Weights of a small GPT-style language model, trained from scratch on English Wikipedia: 253M tokens.
Each number is 200 + 30 x the weight over the matrix's rms, rounded and kept within 0 to 999. Layers, rows and columns count from 0.

# up: layer 2 MLP up, 832x320, rms 0.053, rows 274-287, columns 80-159
# down: layer 2 MLP down (transposed), 832x320, rms 0.0251, rows 274-286, columns 80-159
# gate: layer 2 MLP gate, 832x320, rms 0.0526, rows 275-287, columns 80-159
up274,180,214,227,225,201,182,210,193,189,124,211,205,227,178,169,152,213,186,198,217,195,138,214,181,237,245,178,183,220,158,182,193,223,197,232,147,198,194,222,232,159,159,194,196,227,229,229,217,208,158,145,234,154,208,268,224,213,205,160,240,187,203,194,170,173,230,187,198,220,251,199,233,243,153,201,184,203,127,200,221
down274,213,213,238,213,166,204,188,212,182,254,145,138,155,151,271,228,174,268,197,228,227,203,168,182,172,137,197,188,171,200,176,190,271,171,224,224,235,223,233,231,236,244,173,227,148,156,203,172,207,259,215,178,173,178,211,224,158,188,237,208,182,178,245,202,241,211,174,177,210,189,203,254,163,237,188,194,191,237,202,210
gate275,150,244,188,173,163,171,179,172,163,242,221,191,195,250,194,188,246,127,147,200,217,215,191,190,225,173,259,173,223,213,204,141,138,224,171,246,190,201,245,197,235,179,187,195,172,231,190,177,193,196,270,221,223,173,174,233,195,221,197,184,159,186,228,213,183,244,222,217,187,104,203,192,185,211,231,203,241,215,195,176
up275,179,164,231,256,199,186,262,135,184,277,202,157,195,212,215,199,187,230,193,128,258,197,186,216,261,185,246,178,195,227,141,177,238,187,161,212,230,136,227,241,176,274,188,205,195,175,160,199,192,201,254,258,169,198,230,161,159,204,182,156,226,230,238,192,226,229,154,125,203,166,188,186,224,169,219,193,242,212,198,248
down275,150,191,154,193,172,242,208,177,162,176,201,205,236,238,169,190,201,264,161,193,170,220,196,169,191,234,123,211,192,147,149,200,213,258,199,205,193,164,216,220,277,201,207,220,175,238,214,193,195,244,190,174,192,206,175,239,212,205,195,149,180,147,192,181,179,229,214,248,146,154,243,191,180,195,151,168,217,247,226,143
gate276,222,204,235,233,189,177,185,250,214,191,197,242,227,191,184,226,185,173,217,192,181,212,235,208,162,214,276,136,195,198,226,151,198,182,185,242,228,199,157,142,207,184,198,198,182,174,203,174,175,199,231,197,203,189,158,243,224,175,247,164,228,193,231,150,253,191,198,268,212,185,208,205,179,199,207,197,234,199,186,273
up276,171,180,226,193,179,248,185,129,192,195,211,177,209,180,212,256,218,196,164,212,199,169,185,194,211,213,172,215,204,167,182,264,197,227,186,177,209,249,215,187,195,228,199,178,198,211,227,226,209,203,159,155,218,199,255,209,207,243,219,233,200,181,158,175,136,216,175,177,194,199,198,194,209,171,158,198,151,200,194,134
down276,250,191,223,218,191,232,185,208,191,123,155,188,236,173,185,231,177,185,176,191,204,179,178,197,213,230,198,203,233,235,165,202,214,222,181,146,171,213,207,147,180,171,235,180,215,200,218,171,141,157,204,183,178,203,288,179,228,199,248,170,156,236,184,177,195,250,161,183,150,216,194,237,216,207,238,151,199,186,221,227
gate277,195,209,218,201,185,157,274,218,177,232,185,193,240,211,244,268,255,214,153,222,218,166,119,182,205,236,143,198,232,167,221,179,198,168,241,200,195,203,134,219,190,179,214,202,178,285,190,159,229,226,159,185,230,173,213,120,205,168,155,239,223,227,193,207,164,189,246,203,191,188,249,195,214,146,206,230,185,185,170,154
up277,215,257,168,183,220,218,212,179,183,200,231,204,235,225,173,205,194,220,228,171,182,180,177,184,228,150,181,205,229,206,226,183,197,190,218,180,158,178,225,148,179,185,268,221,220,188,211,169,162,177,202,166,200,161,158,186,189,169,204,249,239,194,134,236,178,177,222,249,181,188,196,145,254,173,212,172,244,238,216,224
down277,230,197,227,188,161,124,231,231,157,249,176,188,205,193,203,264,214,195,181,198,208,175,155,180,191,250,150,187,226,214,202,180,197,188,222,218,202,219,150,243,179,212,177,170,201,219,213,166,270,203,170,200,254,178,207,159,169,146,147,220,213,203,198,167,177,210,193,205,170,216,201,264,165,148,211,262,155,189,179,152
gate278,192,237,196,142,207,197,189,190,208,196,175,180,163,188,222,225,187,223,153,212,158,148,233,238,202,214,210,190,180,147,187,147,244,203,227,197,177,196,195,187,184,187,131,207,206,200,232,185,119,164,198,183,217,194,218,167,274,221,186,231,222,228,221,171,243,168,163,216,195,201,178,196,232,195,204,180,188,147,243,198
up278,152,210,166,240,221,238,225,176,182,214,205,143,212,166,192,258,249,211,240,218,169,241,186,194,182,197,257,233,249,174,196,236,174,153,181,178,237,164,181,138,224,174,269,248,207,189,209,211,240,263,213,199,176,272,215,203,197,157,182,181,196,163,191,230,174,152,241,189,227,195,234,203,235,203,207,274,191,225,198,186
down278,174,226,162,157,207,203,231,216,189,222,161,126,190,161,226,177,210,183,171,198,178,131,168,222,163,163,232,192,223,111,233,207,205,223,203,193,204,176,229,198,230,201,110,173,215,175,178,174,167,215,212,194,196,226,251,208,237,248,191,229,197,189,239,184,280,183,228,164,192,192,233,217,189,244,207,225,197,137,223,195
gate279,183,203,156,226,151,244,226,178,184,193,203,207,202,169,185,227,201,213,162,169,199,210,221,154,156,197,193,246,229,163,174,200,154,159,168,177,179,241,232,206,210,215,210,193,186,212,238,188,188,192,153,201,182,192,235,226,162,146,193,234,243,214,166,152,225,177,167,174,202,201,227,157,226,206,240,269,142,189,171,193
up279,190,233,207,250,220,213,226,220,169,163,217,228,198,177,213,194,223,208,221,208,225,207,199,151,190,174,155,172,172,207,148,140,218,190,215,130,224,211,199,233,206,213,233,208,198,197,231,161,177,197,182,166,173,169,233,199,219,183,204,190,164,265,205,162,228,179,242,200,203,217,202,174,155,178,185,185,184,202,175,212
down279,200,201,225,144,230,149,152,221,242,234,164,180,176,204,189,197,172,237,210,176,198,190,165,287,216,191,227,194,183,192,237,224,199,181,212,267,208,159,191,149,192,202,169,205,238,216,205,223,219,187,234,213,210,260,170,175,176,202,182,177,192,168,199,246,207,235,187,181,188,200,188,270,232,198,209,164,255,193,231,237
gate280,217,180,198,200,206,176,223,249,199,264,228,161,224,175,139,189,199,169,230,188,259,161,243,134,224,208,176,201,182,239,196,178,226,214,206,201,159,233,232,170,233,205,206,192,214,206,191,187,200,210,232,216,241,183,218,270,159,173,190,174,184,182,166,235,212,247,165,155,266,229,214,209,201,215,188,183,224,224,233,245
up280,206,203,221,182,206,186,233,241,198,188,181,146,244,168,149,214,168,159,202,165,231,222,214,166,196,248,192,199,214,193,212,226,163,193,205,147,205,196,204,206,240,207,249,192,229,214,198,160,228,225,207,193,226,209,201,187,160,192,232,226,213,204,202,216,204,262,187,163,232,204,231,155,205,203,188,204,173,200,173,203
down280,233,214,190,209,225,234,179,170,184,196,128,206,185,187,219,170,184,239,180,188,174,203,215,218,205,206,198,170,236,183,198,138,203,195,174,297,203,141,169,195,164,208,148,225,217,230,175,212,228,220,213,245,220,199,213,187,188,213,193,156,189,191,182,126,177,195,228,182,169,209,173,181,205,199,235,251,179,192,179,144
gate281,164,207,242,221,215,188,198,168,192,123,191,210,179,199,207,233,220,206,199,163,171,192,197,186,169,168,236,181,151,151,226,219,144,223,181,214,172,168,194,182,170,214,198,196,239,220,192,196,178,201,195,177,161,255,237,151,217,190,270,185,166,237,230,194,178,224,241,216,195,228,152,175,198,137,229,155,202,184,156,200
up281,213,168,211,270,189,224,202,222,200,162,191,193,197,150,172,225,206,220,232,197,165,227,219,202,185,165,245,177,187,149,216,211,217,209,221,177,145,196,196,199,202,183,244,184,259,264,211,197,157,213,210,166,201,249,217,180,202,171,223,211,165,212,208,197,194,227,224,176,189,258,213,168,178,157,198,200,194,205,194,186
down281,168,175,204,205,168,252,138,228,170,211,188,189,207,211,230,185,141,152,225,184,198,196,210,218,190,193,148,222,214,212,194,141,206,191,197,218,183,219,221,168,238,176,193,182,123,224,196,184,177,225,215,197,182,212,182,214,194,199,225,169,241,189,204,154,185,179,164,209,119,246,203,215,175,264,208,173,231,207,193,202
gate282,225,186,160,176,184,169,188,195,219,180,183,123,201,207,211,164,198,179,231,198,240,182,202,217,151,150,236,228,176,182,163,205,189,215,259,169,215,204,171,176,223,211,197,220,158,225,168,184,182,225,230,194,215,155,173,258,201,227,169,234,174,143,188,200,168,241,243,235,199,165,202,157,192,192,164,177,174,209,197,202
up282,222,173,220,195,214,240,228,169,232,178,178,171,219,155,203,200,169,215,213,168,171,179,169,191,209,189,245,154,208,187,174,241,200,206,139,180,203,196,211,242,183,201,232,180,198,196,175,216,218,246,207,200,188,252,250,207,176,237,168,202,194,212,207,195,160,153,136,180,189,212,213,184,208,192,174,167,215,154,226,241
down282,227,170,189,165,195,144,203,205,201,200,228,192,178,240,180,165,188,163,194,241,254,199,219,204,166,214,176,198,172,224,152,228,192,163,219,177,205,240,186,164,260,199,192,202,157,241,212,198,199,207,227,207,223,161,174,272,256,220,219,230,163,191,187,191,194,237,240,201,224,190,178,147,219,216,226,175,219,257,206,184
gate283,273,209,222,191,195,213,229,206,215,139,187,207,225,202,148,205,239,191,177,248,163,205,219,156,147,136,239,233,209,218,248,239,161,142,132,218,230,239,183,216,186,184,192,195,171,234,191,181,172,203,204,131,209,151,220,227,193,220,196,192,165,243,236,132,211,189,179,208,219,222,210,202,234,232,169,244,170,243,194,192
up283,152,224,219,254,199,180,181,193,221,240,231,190,215,155,256,195,208,216,209,188,191,190,192,188,198,194,199,228,223,152,143,134,235,197,237,196,184,158,186,183,174,175,216,170,216,189,203,223,257,129,212,219,213,226,204,220,239,165,196,178,212,164,120,255,233,204,246,231,234,223,187,197,189,206,254,128,279,165,119,239
down283,199,272,224,198,140,224,205,232,203,182,231,194,240,178,195,196,227,185,172,203,143,174,192,160,170,179,213,275,261,187,210,167,204,177,183,221,179,224,204,164,141,141,198,214,219,214,195,188,219,196,241,171,196,223,203,231,232,212,139,188,185,189,200,186,220,208,218,169,218,197,233,233,221,223,217,195,256,233,138,211
gate284,205,204,237,206,217,176,162,137,228,152,157,254,233,194,230,209,212,167,205,257,206,153,138,193,133,218,181,254,142,202,214,242,193,185,221,177,165,136,222,147,201,189,208,169,231,224,258,223,221,176,218,241,183,161,140,189,242,209,219,230,183,209,195,194,216,182,192,212,270,216,192,224,219,225,200,189,199,209,181,229
up284,183,201,226,203,225,168,233,208,180,210,231,144,249,186,219,159,182,220,190,228,184,192,185,177,190,148,210,245,199,171,149,230,213,169,204,160,203,216,199,146,208,192,142,219,172,261,204,146,256,233,230,225,169,212,178,177,225,185,195,245,275,181,158,216,235,203,166,173,221,202,196,220,202,158,218,242,193,192,172,163
down284,200,216,196,183,223,193,185,181,192,155,155,254,179,188,228,226,207,179,220,227,221,194,154,199,199,256,176,201,137,230,219,188,195,243,201,245,188,176,214,221,202,174,217,168,221,198,197,200,164,190,189,185,235,161,187,195,230,235,251,171,142,221,214,176,153,171,217,249,233,224,209,196,216,230,197,200,222,203,158,225
gate285,224,181,184,251,189,240,206,177,238,216,212,204,191,219,212,220,226,163,184,171,189,174,221,213,146,199,174,208,169,152,223,229,152,199,238,187,226,170,216,266,218,187,253,170,164,191,201,196,224,216,180,188,186,161,210,195,182,189,165,212,228,189,222,192,258,193,223,202,174,192,173,173,234,161,191,224,228,194,182,215
up285,236,179,183,194,171,221,218,240,204,174,203,218,243,176,227,253,156,207,250,220,202,222,153,165,194,254,175,174,190,159,188,193,207,171,270,201,158,243,188,228,169,203,180,213,145,201,203,226,188,233,214,189,222,227,161,165,235,240,212,179,200,244,177,233,159,130,194,209,194,255,193,212,139,199,144,217,184,185,184,203
down285,189,237,220,186,203,150,172,187,211,205,176,182,166,190,177,139,207,201,155,201,207,202,234,239,224,138,251,218,231,258,228,171,212,183,157,232,220,219,187,151,215,179,194,213,257,180,228,187,202,185,177,183,191,216,220,217,155,179,206,227,163,192,205,226,193,262,218,198,186,159,210,211,252,200,232,165,202,192,224,189
gate286,219,177,209,171,188,175,212,158,190,211,164,190,131,151,201,153,194,174,213,261,236,205,218,214,248,171,173,258,196,204,229,214,159,215,198,199,199,142,244,203,213,174,210,235,211,226,224,169,252,204,212,214,160,239,227,201,181,189,173,141,245,202,218,173,170,185,224,194,241,237,237,219,193,222,163,186,195,255,192,214
up286,210,221,233,228,195,205,204,230,190,163,231,231,213,254,202,252,201,180,216,159,156,186,203,237,217,197,256,107,156,201,221,149,198,193,202,208,195,235,225,202,181,275,235,176,159,216,191,242,193,214,143,193,233,204,219,224,208,196,165,214,179,238,193,205,223,189,219,159,238,212,200,179,209,173,239,184,240,209,156,182
down286,208,172,194,156,216,135,210,151,236,230,195,207,191,109,211,193,151,202,220,246,227,231,216,192,232,183,153,246,219,188,269,175,193,187,181,183,198,175,225,236,192,208,182,250,219,191,210,222,214,184,219,172,181,224,235,184,153,215,184,188,236,230,224,203,207,161,225,229,210,202,211,190,194,252,156,190,201,217,181,209
gate287,173,151,232,184,223,121,163,190,197,171,239,207,198,152,232,217,253,235,180,242,171,112,171,140,216,214,250,170,211,168,189,223,222,237,194,245,188,204,148,206,240,168,203,224,197,255,200,204,150,182,158,212,200,174,273,171,205,209,174,189,209,186,202,157,216,225,195,179,195,165,180,162,226,230,153,226,178,213,215,184
up287,237,216,162,180,165,170,203,173,251,198,173,242,202,227,194,197,225,196,227,219,191,262,218,259,223,209,217,203,195,229,175,218,265,207,166,198,244,231,189,191,198,164,229,243,203,256,199,167,168,218,226,258,198,198,237,150,159,246,258,196,221,235,189,182,191,194,235,218,208,246,211,167,188,151,149,205,196,238,228,139